Weights of a small GPT-style language model, trained from scratch on English Wikipedia: 2 heads of 64.
Each number is 500 + 25 x the weight over its row's rms, rounded and kept within 0 to 999. Layers, rows and columns count from 0. Numbers have three digits each. The size before them is the row's rms in percent of the matrix's.

# up: layer 11 MLP up, 384x128, rms 0.166, rows 131-310, columns 0-31
# down: layer 11 MLP down (transposed), 384x128, rms 0.157, rows 131-310, columns 0-31
up131 091:501504524463474498515483547504509518512478510505500504498455507546472480521485509525475500473493
down131 089:468477455495511521484520456497480507462515533489498479503476470474475495528520482507485488453538
up132 102:519496519555525524472491510533547497505483462503531463539500546476527527510481484498506536451484
down132 121:542526499486520473543507523483485509514487481482504511512485530505505490512467524494481469484489
up133 102:528526504480492463516479467464473504481507493481560483547516535439488504512496531518486520471488
down133 103:519503509454498524480465499447497492488514518505531471503496519533530524528508470514510472501501
up134 105:489493503511525527490492527480498486483526507545476444470501512525501457510491522472525499452481
down134 099:506467530514462477479507577524485501529489477515515485536492513465494474481518485505550534529502
up135 105:504503482463488531549468481474491497508571513506503489462451498506495471491513492529462493505491
down135 106:495479502508513476516480512477453563517496504485494475500459542513494524520531537483520503483533
up136 103:485505471513542491501484476458513468488501496485500500513555478508558514480495474529513519481463
down136 105:510501496496483495479574469470491478504476494520481483487445547491487505518491489497482515462513
up137 087:509514476508534491466530518474474499528501508487510481524492513502501521487464481462471502526479
down137 093:509490512516509501498532502465531504529516507511531474489484459482513492497506537463471453492471
up138 099:505479519489527530515508497523513495465480505489513486531503523491516508480534523526547525464491
down138 092:495488522493483518478490513514489507499519466521487484515498450505464497498504513485491506510495
up139 103:468490490495514485541492499478510472493499508507513511499515495486487479509462519493535502487469
down139 118:504539486502517469501483502481523496462537497497512494484502477490517499543515505524487528463422
up140 085:532463469473536506484484517515501503489516505466532506492494529469536477531503474485527503493519
down140 091:504496527499563521496534543511508520501530526521508451502512529499573510491564532483528514457493
up141 106:500494465501484518501538480488474532493479534514466502500551493546518501481477488488495547490459
down141 116:568509499512475449521520526532508532441477523513518472523517491537493499455471461529507477500489
up142 103:517534494511506479486481508517497452495533503519519481486515478467532511524508498536531493506536
down142 103:480496506514492532461536540492471542510485517491446483520532532497512478529471510486490518506509
up143 092:522479504488581473477518517519522551508497503523503509455472519519483496500452503531509490494478
down143 085:483486550481481510457490493490472540511499506489561485541514520466508470443518509510508543498499
up144 095:497520494527498491501483459461496515551495483479509471517496506489497462490509512499507485517533
down144 093:502504479517524494515509481512463508466542447496522502524486505531487517490520530462524514536513
up145 104:487500465500527521467556521488469519508545462515527448513472468498525496498525535480478533494495
down145 104:543457542492498499499510474446543528501463462490499487505480488493481495491471471518516484516488
up146 096:509470535529511526502482518521494530496507522509489470459484492492513476477516480500499543523463
down146 100:467505444518489454506475491489510493483491499551535542516521457530492520495523488473520512502481
up147 101:500501515492560520528492509504502498481489506488530463499459482522512496482516485532494469495492
down147 100:512438498506513519498439471511485476514487469481469472479482514475481488487483459528492544506516
up148 096:497498549482500507493542510473467470496507503507473487495482489493525484520517495500524521525472
down148 097:493514521506540489494527483527531516479488535493491521484542508489490506524470512565484542511511
up149 104:526495462479486531485487558522491497480534510531492485517520524498454483507490499508512532537545
down149 103:521491505489478514482510479534499486484524497520458483537437492430489483502469513505491480516536
up150 085:520549481535503520518505527493450485506508485504496496510576521487468524484500513490512532517511
down150 084:505513507496507460498515488517476507541513466458510497478495492479463517521473526508534498487461
up151 105:503490462540537474502469557478472500449486488496532490508485519469560552501480531524484467532514
down151 100:532508504525513545507529483516445522460534468492474518525468502462550531466442505478448500499514
up152 095:499471492495513473514528487469472513508509520482527526518519497515486541528470487526502483476438
down152 087:507506494508502512463488471505491498490536483508474529509507521487532484492517487500472535462495
up153 094:489491505505524496475516517525448513509505481480530482510504496473534500527496491482482482475502
down153 097:471505481493506502526571501486487513513485511520497493532500526526515512483488483516492529523533
up154 098:467507503524490522504478518468495489525528513513466517549497510552469489499487505491481479545486
down154 094:484513512448516544482562510530525506495471491503471497517465493500501541539498461491508487454539
up155 087:497537514482519506510523492512512529504519493524480453549524500517455496472470488517486532487491
down155 086:491494519511510523496535505508506520489485487470508509494505525523516512505466511494502528504512
up156 113:537496482475497540527495547514513477433539497487522484493511529494490487513527542518481480529515
down156 105:425469508517520492497525476512509482475514458526529514482521503495526538501471542489496516529509
up157 102:461535518529505548517465506511498467490465474527483505493499497485503497529497481499516481492486
down157 090:542511491478496492522470497446549473496463473523507512513457501467485473541513509500508503502526
up158 114:498523488506517469489500482514463488485528501481558468503462517473518504479476481483496447468510
down158 109:514487501527487536489489510482506476508483490516477513496501530502515486463485497467515490505472
up159 093:499544484504509485519477470492479480491500467535460516439539550497501531509459483513542510510469
down159 091:506526504551493479472473520469520505539502531478557487507471495499510454447502507527513521477437
up160 100:527522509517483485494500513490441503473509518474526487516492516539550516567514497499542481524478
down160 107:555500520541505497505503512481473498452497503460504460471498519529502495539471538467496522504514
up161 101:470478506480522482475471542508485537484486528519486499452497493485549571520526486509504508447497
down161 097:471498480449520448468482486490482526537480533482507503498498520464487539499496505476514541508510
up162 107:505502495508462489491484503491499555478478497507464492493477540506515566589480494519489544506486
down162 113:509510509481491491480514517505474517525458482521448528472488518483485509556489523531473483478558
up163 100:530500465495441530486490497515507533475537529500462482463497507517466541479484488477475479488463
down163 097:496549525483521518506490497527499485502481476498456512472486467499490544519464524450521486463520
up164 096:494509506506529513484475501503500489500473526479518494486467530480479527501501496485554502496477
down164 095:500466521513543495522521492507449478510536481489486490482502497520496498536510512505506489515534
up165 113:527551492515474487482529515502482513496489511489487512566505527489518534507480520537471510476447
down165 119:520531492468518489488537554472525492522485553531488456509485491504509536482480536495498508468522
up166 094:526469527542485488476456466484508499517472518539468490518508510469493521512467491454491511527481
down166 092:458504513449494507549510524526536504510483479490467535502501502480507479463483581519479448527550
up167 096:517477521481497542496519513540510485516490452488515501505490513500467498482552512507560501479442
down167 093:459535503458475509496547470526494508507520511544515520467476543511495507524519499506484497533508
up168 112:540501508520475523503476477486479465494479562521528491501500525479511512465549492481512487444505
down168 117:496455516571498464465452504475498481497472531478479491507495488481526503471504542468495477493487
up169 101:512504568508504492504538489480531518551484483484507486521505493516484491485477472483538523511504
down169 090:461535512506463480483466450527489481488525514518522532514483480489490488486521544502495483515487
up170 111:504534467476502433502536494490527502506495542485548477518474501508479480504520520494481524454494
down170 108:539538531501504523500447532551531482479487481513569511519473479510514510524535500497522491520485
up171 088:498477510490493482489489451494536522467515513536507472468520478509543536504503538454516448519474
down171 097:510514510480509484520549492543503467527496539479485508517530497454508549528496521548442502499515
up172 089:513506495498521471506535470502476467488509559496476511499529471548549468520515504497523496483513
down172 081:517494489473479515484489485501483496516488501482566487502475496489491507495485497490515523521447
up173 089:551516490506515524540475519524495517504521495549464474545511490490514497465490463468492462493499
down173 094:528525500501432498514536475478531461522527469480467525497530491485505515501431487518483510472545
up174 097:506532516565551516524503465500457511527518516521466517472486541502476472502483535531502546505485
down174 097:488488452525496483513536493480546494527530526498497479530532487538495531498456537438509475494500
up175 099:519468500493493495483533486513511526441464470474503505522503553462488488529507474511507545483510
down175 087:512446504533474486514449505560518522529472470500544535506518430511483516500453516456519494490512
up176 094:520528473510539539452528525542510485523469459502513473536537531495467540477456510490471489469443
down176 091:480476502534496512468486538502501494508474512560478518482533516452491513476468467472528518491493
up177 095:505509511506498512505502487508481443475474530486453471494507476523522489482554441507513505504451
down177 097:508488486519518452516478513427486492502491528488478465464524476543526502510476497466521482500477
up178 098:544479517526487503538500480490531506502517497432537485515510534511488488498508504461509488449516
down178 091:523478485530516501492504485495465566505462500447505474534527504530543503534550471504539489493529
up179 091:490483493493469463505505555496458518458514499560490480520502530457500499511515495473528472491465
down179 088:531447556489487535495480476494521509526481480478506481526522503533527491482484484506488518484434
up180 083:540536493505514513522484500491470492480512481465474477506501507534507504464434503547486486467523
down180 099:525522491512486508499507503461468502511485510490458528401539460464487497508466556543527513492471
up181 069:520520461517521478511475497510516498514478525508492483509539520520519529509493540486513539485519
down181 081:528485535525558526499475527457461501490515498486480545452512448506477497443466492516521539486484
up182 086:544510484531480493511506508451531506525495504509540521473523512509511497479503466485520507537513
down182 090:538479511507523500532491539480494483499525524482565460475494530458494533506509477531535552496545
up183 092:523507480526478501474509520522489513511496510554529526486493521508491502507524484449488496483528
down183 094:528441515505510532508469468497466526544514513487488502496464489522461506531496509490512502462484
up184 106:520519498513512477524494498513488523498491477485488488489498518494514508509521499519425510482516
down184 121:544507493514484528516497489488513493471476532511511530490499539481486514496533503509459486483488
up185 082:510528494494451492486548488526490512486485527500490460509481474495463453477534549489512488490485
down185 080:484504465494484511528492507445496511487487511476503499478471481481503512497515515507497528511471
up186 101:542530501519497532514511516565487462511500512484532467481480514528512528495475461499477508498491
down186 096:458505496508527513466541486530536499503477541468489486473517511498502477522466523527495516459504
up187 096:474498551505503514529512501479577501513514475477460499520516503457508487452488536489497527515454
down187 092:500434521467514487468486505445479523530495506507491503494496503518459491472464515507496494494515
up188 096:493494490471536530533481516492484485535489477494511485468511497535487498484514494508512517515536
down188 102:514475464538537486516471486491504512484512498489525450460502519503535488562480494504471494509476
up189 094:492517467472506489482510479495439478494507518469467505476530557514493476484513463530510524533523
down189 093:501484508519465520461499465536518537462471464512482452528465475491505518542536535538531482499483
up190 105:541495496454494508520558493499486468519470480495487483517505470509560508423513524539465492481564
down190 106:518508492553485485499505543500483522494514500518476478523504525494465490502495511470519491480453
up191 098:493547503503475514529497508509554470456477534539504522540503502451478524494500494508530486501489
down191 107:450516504485538493498509513460504468516484517470505526514505491474505515524448479476540466508497
up192 101:513512502497459528495470496481519509458484486482520544536482505472509465480512501516507558510496
down192 098:481484521524459504481487486516514573526508500494453498484511483516481516485524479529475530454469
up193 108:486509510484475455460473522492516514464495501502499471463534490517511502496505490505477501494493
down193 113:526506465485525515470514481503474488476460513500444497489509503525505512514509516508508498483491
up194 121:516484505507502540503475482479511495546482568497496462498465510492492509494492518488490516497559
down194 108:496493527475492500491547495533479506543526493460491504484505520498522542479505507532472503502521
up195 096:455482514504496466496519483473484515539525492488496499505581515473539475476505525539500529510487
down195 100:522506454476489521507531500516530500518499544461520531481485487544515518479482505487534490531492
up196 097:541518463468471520518477512505523497493521547440470530481503493494520521498489520494478494528464
down196 101:498480519526497523484482512524529501484466508490523507520474479516491538490558478500501517483479
up197 096:497510476498488463496546515502504466525451516548468480493517512499520572512505502471520524434492
down197 095:501530509538496503524495519485489499488449493562515485496502504499505519508503464534488518498495
up198 088:519502461490527481478510536511509489535483481490481507485492520507494537485521481511484478529530
down198 081:508518534508505512526510468446478502529490501503508458491504470523472470522464446468490522511511
up199 094:476513499448480522529524507509487451517499479498507474548507480495500494492537506503495507465511
down199 086:500466502493531502512490527495552502484488526468531456520469518504532492509532489486500506505511
up200 116:507478566462501489518562492498509488521526470485510541475491485528538514523507469504478530472463
down200 109:509506501496515485506488498516523472496503511519462486478543566547518505514497538489485475476515
up201 104:495543530497522538537518531519485513539544493463471472498503529520533514470488500474504522490477
down201 098:473489502479506486508494500526491469491534470453549493497481505518501532507467506502476467461502
up202 095:490520511553540492480521521500470488514491480455517517522506484481518520500518483502504521470504
down202 081:501522486441437481490503461518515507523504503488521506455501521480495531514480472523496478504509
up203 098:527489485510531528489514457540503500475564501460472459541474472487530513466515530525536540493509
down203 098:534490515500502522489514497507478480495531527496509486475470451478474467534494517507451486492547
up204 098:532525451510505490482520503544513528479526483486528474496488467495528499501526526524473500499496
down204 090:461472515458491500516499461511473488505508467517480502511523509491501538541513531525518563512520
up205 087:496523480469521495503503514494519505463510540517515493519462503418477488485463496495500480511474
down205 084:495518513436480495480488530491504560499516471492539457526525510512500478544487484499513511479527
up206 091:475526520516506486505525489487518482478474459490531458486450522492478480504566466475459486495484
down206 089:472464505488496496470513505526467491462498451491509510498520480479493502488506528530473483473518
up207 098:513493521492511514530548489529527522483484494527523473473513489519502491530475509497533498472512
down207 095:429501495525506504515519501549529481467503521489502525497521485493483489499480483510493448496512
up208 076:526482521558521425473497484525508490545490501461470526518485493453509489505466515493515551535490
down208 059:428489513562528486507500510470505500485495464507497520448491487513497518499485502509511472477520
up209 106:511537524482466468500526505469482495534539499465481541500472543471496492456495492522506483492517
down209 107:491496512522529492510537495507512512551504481491458503490538531492499464514468475494475534520469
up210 107:508476530451477477525550538499511510501480467507499466494506474510540533482514504528529484531484
down210 105:466503529529545458511475471511454508532531513490515512512502536500496488500508531477533507517490
up211 101:493521490476491498485477508516518479498492496508545494499500499473509527440487486547479482491482
down211 105:504535487494485487515555494485531522513516489476463500544500483483490518501518499521521473479461
up212 085:504543493476468475568520533487513542514511501508499519485535475485505488529467524510491520487493
down212 087:549475535509485539494513488445482496472455535484434510511498487495483504498539504526504497495513
up213 105:484504498537466519459504516506514531552479526496465460515529517513555527468529512467487486489546
down213 103:545516481513481524529489488513532469537516499501462473482470467516492497480546483486514497510495
up214 105:509500498450496488490518490519520491520486493485471494511503535485557530451460542515518458533505
down214 119:474491522506520549485504493439483427483520496481546493486514519474507507483496486484480519504524
up215 104:473545464523511537547491489527528511522546509530533483492558489510535532481462464531549555501514
down215 106:458485518535478531485521482482525449433525493515522511492487493546460501479505541510503547502500
up216 098:501514519498507436473494495452515481463508524498527493503517497487500541470469535509491512532432
down216 099:492488484498482517512493499552480518499519476529513506504490531518470460443518512510493498483540
up217 102:501561500519503513482518515496473468517541495463506540488509490486526508504481463539458479473532
down217 097:497477464503430501552516492499470467500522482491483464510491481487483514478471514484472472487509
up218 107:524502494474466516510472539497473519502489519522538446517501491476467511484506507513506479538543
down218 092:484484528502483491492517543531483470537498483521501545488531437488498512537449504504476504485513
up219 099:542527514505477534516469531535538533481508523478468508510502495535530489486505516527477491487507
down219 082:488469457478450483489496461501477486501531496536547503469517489486488481487484488492492498536485
up220 094:502499517483512528486531486495475519487539469453516494525531519464516503563531492543473528476486
down220 103:540442513498512456566493538504473524471506513503535474486521509466476475548508527518516503488498
up221 106:520551533489478480545489521511483478512508466513517534487483521481498475520508477537533538525537
down221 110:523512530504523496466507549526484460515474497478545493508526488478459506462527508493473511526489
up222 115:490529446441473493494554460504488499502491498516502461491519538483510505509479534515494518460489
down222 117:521537485527494540497464499503520497533452491480493521499501480509473524525486481488492450572514
up223 088:506481507479498500500518487459484502478505499484500523530508470505465479506523486550545462502481
down223 097:462537499490555515528447491540533464550462525546497486502506500479473501521502493467466529464502
up224 102:525467507513406527461487496458503453484467534481500519512552486518512510489496512500509518495502
down224 102:474504549469452484515530485498498521519485474503521522512536515501519520554494504481495508447454
up225 106:485475460516466493497486498490525454515469499502527509526502508488505501474516493492538509493502
down225 108:469509487456483518515528516489553509530511519503498498468483518474453528522513500514435492461473
up226 105:524498490487495517490459492487521511486489490520522472479470505544541487477444500501519485558479
down226 099:557515515494510462523489522468478511439510550496454478489472495488494455517478500501497461483518
up227 089:518506461498520543515509519529567474566480496489517541497504524477507471491496503518502505489469
down227 087:516515468496498469468530524515579482501525506491466472502540490507455491514526507498489484498511
up228 100:517524526466513467554526513517490502442490479485465520514494508496496445467485522504526507492502
down228 090:461460550493478499476486480499493506519525496460477482457503496501477535523494460470488503487509
up229 117:515486523458474458463538556476514467485480464460527523518506557501486494498522534517504504517496
down229 128:484538503505543503516508483514498500545511482482517527521501517469508489497492494530468492531503
up230 109:484492508503519495527519518457538478512492513514542536468530503514448510526507473485513470510499
down230 115:511507537518510523521518512462469470515524483490472483498447494466507448449470515433494543498490
up231 099:511557434474503488466513442472500517539486517501495470468474446501502500464466506521533561526510
down231 095:518460497509470561510487513510500482495525513493485465515498498509485506508544491475485521505508
up232 092:503489497531532506501533458493492484487523494516523489449497471535502510493506488497497526473478
down232 098:469517508470519468471546514516472501456528514452525542524473484532473504516502553516474495460564
up233 091:507488521500513531497466504500510501447534541539513512512486535496506539530528451529480495499473
down233 091:473448509541499475467519462461489456541484512478499510478494492486522481502498530475531485493483
up234 097:526478502469515519491521520491462535489502532500520473456454501498502523482503471525503496507533
down234 090:530494496508476449474526465486478533472481486556537490513447505506497442496495483512520505500521
up235 098:489519538508523492525511537466470482477500544515492540520504464503510524463484505487456531474505
down235 093:510494526473504524541495517483469471471479503529517532516466460479515528439492483532464477448488
up236 105:483514554508501475500511511431485487527549520468471510496458511520497479448462549518536477500499
down236 098:492470469476490525475470478518514491472489489523534514536459479507495485516511510500499477527516
up237 093:510556503535493516519506507513531471505476510501516508478513531477465550546490509452532507485491
down237 090:543549512468534505497505498494513510487455515508553527536492494502503512531506475543539462508490
up238 093:520504543526520452497484501481520463470557472487525492487472544505496559512513485495512514518502
down238 096:521474484478471576469494474548483533507489492480486484523490490502522485506522505506493497477482
up239 109:461476514480501461515492518442494439505544521499505483500481453488526507499482514474538530523496
down239 097:478500515528491513497472436486478487480506506487499513544474521520462469483492462490479485516476
up240 096:525508507493492482484500496491473530527508471499502474510520502511478563527525457496498536512494
down240 085:500478476460457526471483481550500470491491457509523482471481501475491506503468469497462500536528
up241 111:508524481535491488493498541527526501530480441552525463486510537492515498514504529525480534508510
down241 111:458502482523474519538499476491517475482530516452538459532440445498491507487511460495520469528528
up242 092:522525512477535478523501537492526479489492540513504477474495508459524549502501483509482506512511
down242 087:450512496494479524492505487494515526511543494533446491503558541515536496517509481504524510497524
up243 101:477513476530533542493507482528496493542492493495528500523514468490537520479478482508518521520512
down243 109:526505500465503473526533470508505533480504525541524485521504472488492469501517547493504527500517
up244 115:524510474458484481513517521487488507501490431462498479492487491482499493518533488556474511478506
down244 116:526465514513496479519501493474489513520488470509475512507505574487491516494520520503528546459531
up245 109:498496470512505486476509502474467512474521486454566482493513530496494512545494492489533491479517
down245 112:555463499517512480458517489479495483478530439449520451496491502529472518469459513492517526498461
up246 098:528480494501475470516451454543521528512508451512457481504503495493535524521484529533512516492454
down246 101:494505493484486502501498499457531470518447505547457530507516465527440525522536504476488489455512
up247 086:485534475548498491525478512521535518459513513460509492474489509495498531500551524452531491533525
down247 091:547530481475522529530468487519434492523484501530511471502483478503510461487467476505463487467468
up248 098:524527547484462508518517526527493523534460558495507507500479483489487571475500494507494478469508
down248 089:444494489501463505514496486451485503506483496514524505545505548488534484471519506478510519552470
up249 111:513496498498521501463502510469468499460532502475536528503491500515456471464475473519493547502503
down249 103:516495471465509476517487531500500509485475543489495493488474494463513488461504455492512461491532
up250 106:507515538522487513512522479457498505496493516519535498512492544503456462483526553447494500488515
down250 111:483528489495531488485477521508566513499508517504530517491488486528496481510497463544517490523523
up251 107:495553532515487523506519508484518446522473510477476498524517495483470496514500468505487469479532
down251 113:506497484458517452512494518510488516485549473503514497487485485492532471476487545559495495524492
up252 118:498495487508523511436517503448516452490542506445534524504549495548504488497522462511533531534496
down252 119:486493484519531536472499495539510513519480497514488528458501482479535507507517447515498512465438
up253 068:546488491488496530468462491520466488511466470529480516496519494504537434492519513533515517433487
down253 085:494493542499556516492499536492512513545537471514477527496472459483521492498485495532536510462516
up254 118:480491497501511508509526535491484513494502496469493542483541479445502509522537480514498528443486
down254 116:479517480486465463487510493533480493493456479470498456496488512468480522475527492485465513521509
up255 107:502550480514489471509523514473498507499488539545486507488531530483490495512511494527436562461505
down255 110:511522520477472514494526489542501495478457494485533501463548482521500505473492470480457486509514
up256 101:522485515492503513529532497471454518542488513503444518485529499466518518530489509503472525489516
down256 099:486496473555449525536513454524536480501490507489510511493508491490520545509498494490469503520510
up257 090:455489489535535507492518487496518520486526527514518550504513547499514513489490497501490545472499
down257 077:527521487449463515451440494532538496518512549499476507509463474508477511477460481461475507570505
up258 098:523526513478506501501518501514520520498467499490508468453519505502550506537518499445515470526490
down258 101:503558515503472483527500481556519530496484502474522513475506537515538547492491513494475507530489
up259 096:507542519522529493510497529535486478502519463507496507547475477468484514504507475521493516452472
down259 094:493519530485521527520469532478515481492476472493499508528559501538504516482473437492488492491458
up260 111:502548500486508500464537488495511496490488471505512505501503519490524520452489530498530473460529
down260 122:509447486488531517499542528461469492537511478498474508498535536530521492480517529494526513463584
up261 106:476558547504559514520454477498456504528499525481479498520540462483488475455506489536512502480522
down261 100:489498487503489502423519494469440484479500512533506515521520478511488471505510527492505515505483
up262 099:479552538443525488465517479480487487500508446469508459506511527515527509513471488510550506536550
down262 091:502505449506486471517501544484491501530490496483476503497468465504507486496488435493511469495503
up263 099:508511513484497448521498495515514504471505484470533511476494551509481529499530540481475520488525
down263 101:520477508470478483479507529476500468493520493495500573521488531481513540487484510553497547535529
up264 104:490533493482503482520514452475499499513541459514506541490486495552513498524505471468427515465470
down264 099:491495498520477506489500515541504511477524532483485448527531431537456457469551493502512483519519
up265 106:511533471516574495485515512477509492512497543506496480497508501495535468524503453536519495491484
down265 106:470498518498516517535525490481483513553534486510522485475513516495532508515549509529504491501516
up266 111:500487449531523519490529528488476541529505531465500481547517491523575477537480502511534502462520
down266 108:481495539470504498502504484504510505476501499509492520474511483549498459523521468467475530517481
up267 100:486492545486487488502505508493527503481480501466494505515537479469542473496520493509474478490500
down267 091:490495446516479459436466500478492504469472521499470516511468513522499472490523473501521519514463
up268 104:513507461472521481545501517486456529512522503492503482471437450445536535524513525500504471524523
down268 097:467465456495482524487477501524486541476431487495522522517485516479484524461533493513520501500510
up269 102:517530514479502484459526536477515470523506457485467449509547497481494469486521484490488488489471
down269 106:519533494547501533488470522494520466533480475461517507501532476481450472504468520522478535525526
up270 101:482505496510465516498542465454565526485484470507556433535507475448513462497476488522500540479534
down270 108:481555515486535462464463548460511519540526543475522499486494520493533526470489544472524487472505
up271 097:463503499489548479408480528444492514497459485508571535493487513504512493483480532520517545525441
down271 095:490521477448473485539513496522519474508500490511475505516522486493484497528492507491485502504497
up272 087:503524540505517498497487518504501508480444497490529521455491472488539495534522503477503453471541
down272 084:465465504498562488497493477442476444541550510502506488480467499486496485519461493459493498512511
up273 099:495496514507504503484550473491492496528506545497534465489546487499520483485495450514507450453469
down273 099:524495566528503557497514514524479485509484440481487492505537520540512527528528473465489498471519
up274 099:462467465494517507493483515484531482509465482516511497486488504460515514490435505502538439560475
down274 097:502489447472474508435482522514516525477509526503523507525518508467481512502470456499446514444485
up275 080:551525511491471461465496468478499495514507506520485475519492506488471539504477514504510511520489
down275 091:495519466529516489531481486534503518451453535505515527524496507470530504463478519519525475549529
up276 085:541500492482485512473509486478489495501504529529494508499471514550487490520531461550475457516520
down276 095:478494448475479516498537475502523506509473515514520518520536520537491511538492459516477492448490
up277 092:492475478537466455545515543459533515516511453481554453468520486523507527533482479487483530487468
down277 082:514506476485453511538482513511489512540532507505436505544500483469523508513535492525514514523533
up278 114:523477502489494494477495503489492483470527500486512472508527444505518495528468461525522494526477
down278 117:519488500528524468431481476493503553489491472530508523505496480490536527504508482516528505532464
up279 111:513464521481498488481527543489485466539526487510485459492460474500507475473540538480481485500471
down279 117:512497515501489502466479473513496466478524500505499532464524495517560465490471520465484517493496
up280 102:471504487522531446528542490479541484509515529470480504521534517463523502502495488495501535484493
down280 090:495485509545517507533535492481464482551509487521457485526486490511504478526443500547490556509490
up281 103:479506470475527494492497510527496531489515497540466490528509510520525556475526492465523535495534
down281 106:493559493476506478503461493484468538474495508505483496513492491508472519520552460515474551483506
up282 105:502484501493480456467490455500527456474513553474479493474485495508487528517522499517529518475531
down282 106:503495499462511553496544430483461520486475493523502507553487508531477519541554498501513511503547
up283 109:494502494536496473528498508496488500512533528516516526474500493500514553543499519484491496487458
down283 100:503536539486494512527534523500504490505449507516503512485530468512488476491489497501496484503499
up284 113:493510493511476495489491480472519515488483502477522462518485504509511502496485495470508513527464
down284 106:470476486514493511500485451523477534528531452507541552484499463492496519506477503532469526510466
up285 098:447521529483501497517524509498543512528505472498537466495442528516472484454456482491519482508486
down285 091:525481473532504484479481518537440513528507492526497506520473542483516449498497494496494550476526
up286 114:519512501489495519516544471518542464539490502521514517510465513500484522496487496482520476476501
down286 119:553464516540497498506463505523484525491496504484488518522464496515462502492524477459532474471494
up287 089:512504553522518494469486486492498481478486484470532497505460503546534522455533524458524539545531
down287 085:450509486517526542502495496495541469480503484530477493498501489485488484483539477460460487458521
up288 102:488531503506538472455491495525537425505482530499486538537531487525505495478486504500493513492519
down288 101:530498508500492489497461511484498534514460468470553496503470514452465490514518531511512487490470
up289 101:484507488458484469481502524491493471466513481479500455505487493545514465483513485506535493492417
down289 111:486445506566474505512536483511537505481498495505527513518496542537466503545500505503506509513524
up290 085:522528528569490455477504538473502526525519490529491516512465517531490491487502508488494471479490
down290 090:521509482493516491468498484497535511501501532506540477468488498490456462543508501478468467511512
up291 104:496483493516505497520500507479457494445504512544508511521555487509530521526545518489528482461532
down291 103:481463521500508534494518492556485471507504514524486473510519566493508486498502487513519524479526
up292 101:472516541490540481545511498488485559469500506520466517510518514498495487513517483542498481479469
down292 097:518494532504494554453504515499490502520491533517455492484480511494528536439497493459466532544474
up293 108:538484463513464514456480484491524508510484520486493503510514553516496474473506513528512479513533
down293 105:504522509544533482475507525515530549518500510508514489481488541504550501519468490489484530513529
up294 103:512520474518520536480533514526466491502536491498530516472499531515508491534480495488520527495525
down294 101:476521502500520479507484495540524500499503501453516525517515468480499557468506448504513505476547
up295 106:489517485531481554522501510509510465557485478499486479492528517515541469485515513512445507510476
down295 100:469494465481501517490479518487481512509471560502475507506530537507479506522494506460524474460461
up296 108:509529500496518495538542478449507512572520496497500469485468463461527477472492446507477497516492
down296 108:491502483508534497488486505472491479473554510548509549473479501450534536525532520486506479503483
up297 103:530520484507490509512486510466468481459485510488500492479499541475509447525514545509506497497497
down297 102:506472540504493488489456558466489518497467516514510497518475511519497490466510485534471484547516
up298 109:461505469531507521489498505466470472475471567512483461471459528519542506509492502516502470519501
down298 101:503501480497472493490514502543545540539489469513473544490439498496554480509536458510465506552483
up299 096:497547477481519457508549499503495506482474495478542493486507487538523500496513504505469461529482
down299 091:508456525463467539519466462524493496488485519541524472526482491532545502497471511531521483501535
up300 098:477493533474513487549486488411492471545514504508496496506524489485513510482514522451519523477485
down300 099:456472530480535487503498514474549508505487518511532508484494506487539527554441509537510555511483
up301 098:502507404551533500551477513530507488533503525503515505518495538481488475521485508469528490517507
down301 086:519495567457447526514457502497465496500485473507464454512475464532483455501524472475500511519500
up302 091:508519482485475482539481495509524488518503506508488516507533540520501525480428482504519494495485
down302 098:517534506531509509533496487479475476447512529505522487494480490525511441500481535500516507538476
up303 091:459503507538524500498540532516533558515508444546547490463490549505499454524512499485498501502521
down303 075:503484498489484498490448439494475423506515493465501511519498422515506489498490478465483512505472
up304 104:480521492513514520547497497486509466486456500486465498512518525482528486467480495518487531504508
down304 097:487518537534522495486491534519528476470512521535519548468472478495479487496540478475500490542468
up305 101:500550496486461499484506515513476485512530490479487483475483536501508485504520473480522474497512
down305 106:550528516499497481476531482480470479552513478508452471465510522519497527487472523489528447489476
up306 086:497488518491532473534496498523562502538472518519483502536499533487498517475516467522486515451506
down306 082:498496507457504513494500543469503563450506504474477488469505476488467503512459538538467491489484
up307 093:502467464489502522520518473528508509514491450529470462500529519503495481486524530452484530512492
down307 104:511503465477544514547493461468507481504530523484474477506487520527521479478549497513508485503502
up308 088:546516517495496524496493537522523453453489559469497482492507501543488500501483564430501507493508
down308 087:507537504549499527523501498492509480523501491543491498496513512489480484481532500505545519538516
up309 107:513474520529470499508462518545522516503507478489545515516492521488473494435501499482499530483492
down309 099:464488483516549468529506517532523492505569487494512511507490476456509497497482514485519497494463
up310 107:484492548477485460525532513466527460508521532510491455467491516531536451465541533442466512514492
down310 118:536525482497481493517485540504470524535531508447481478495468521514477492505544474499504539500481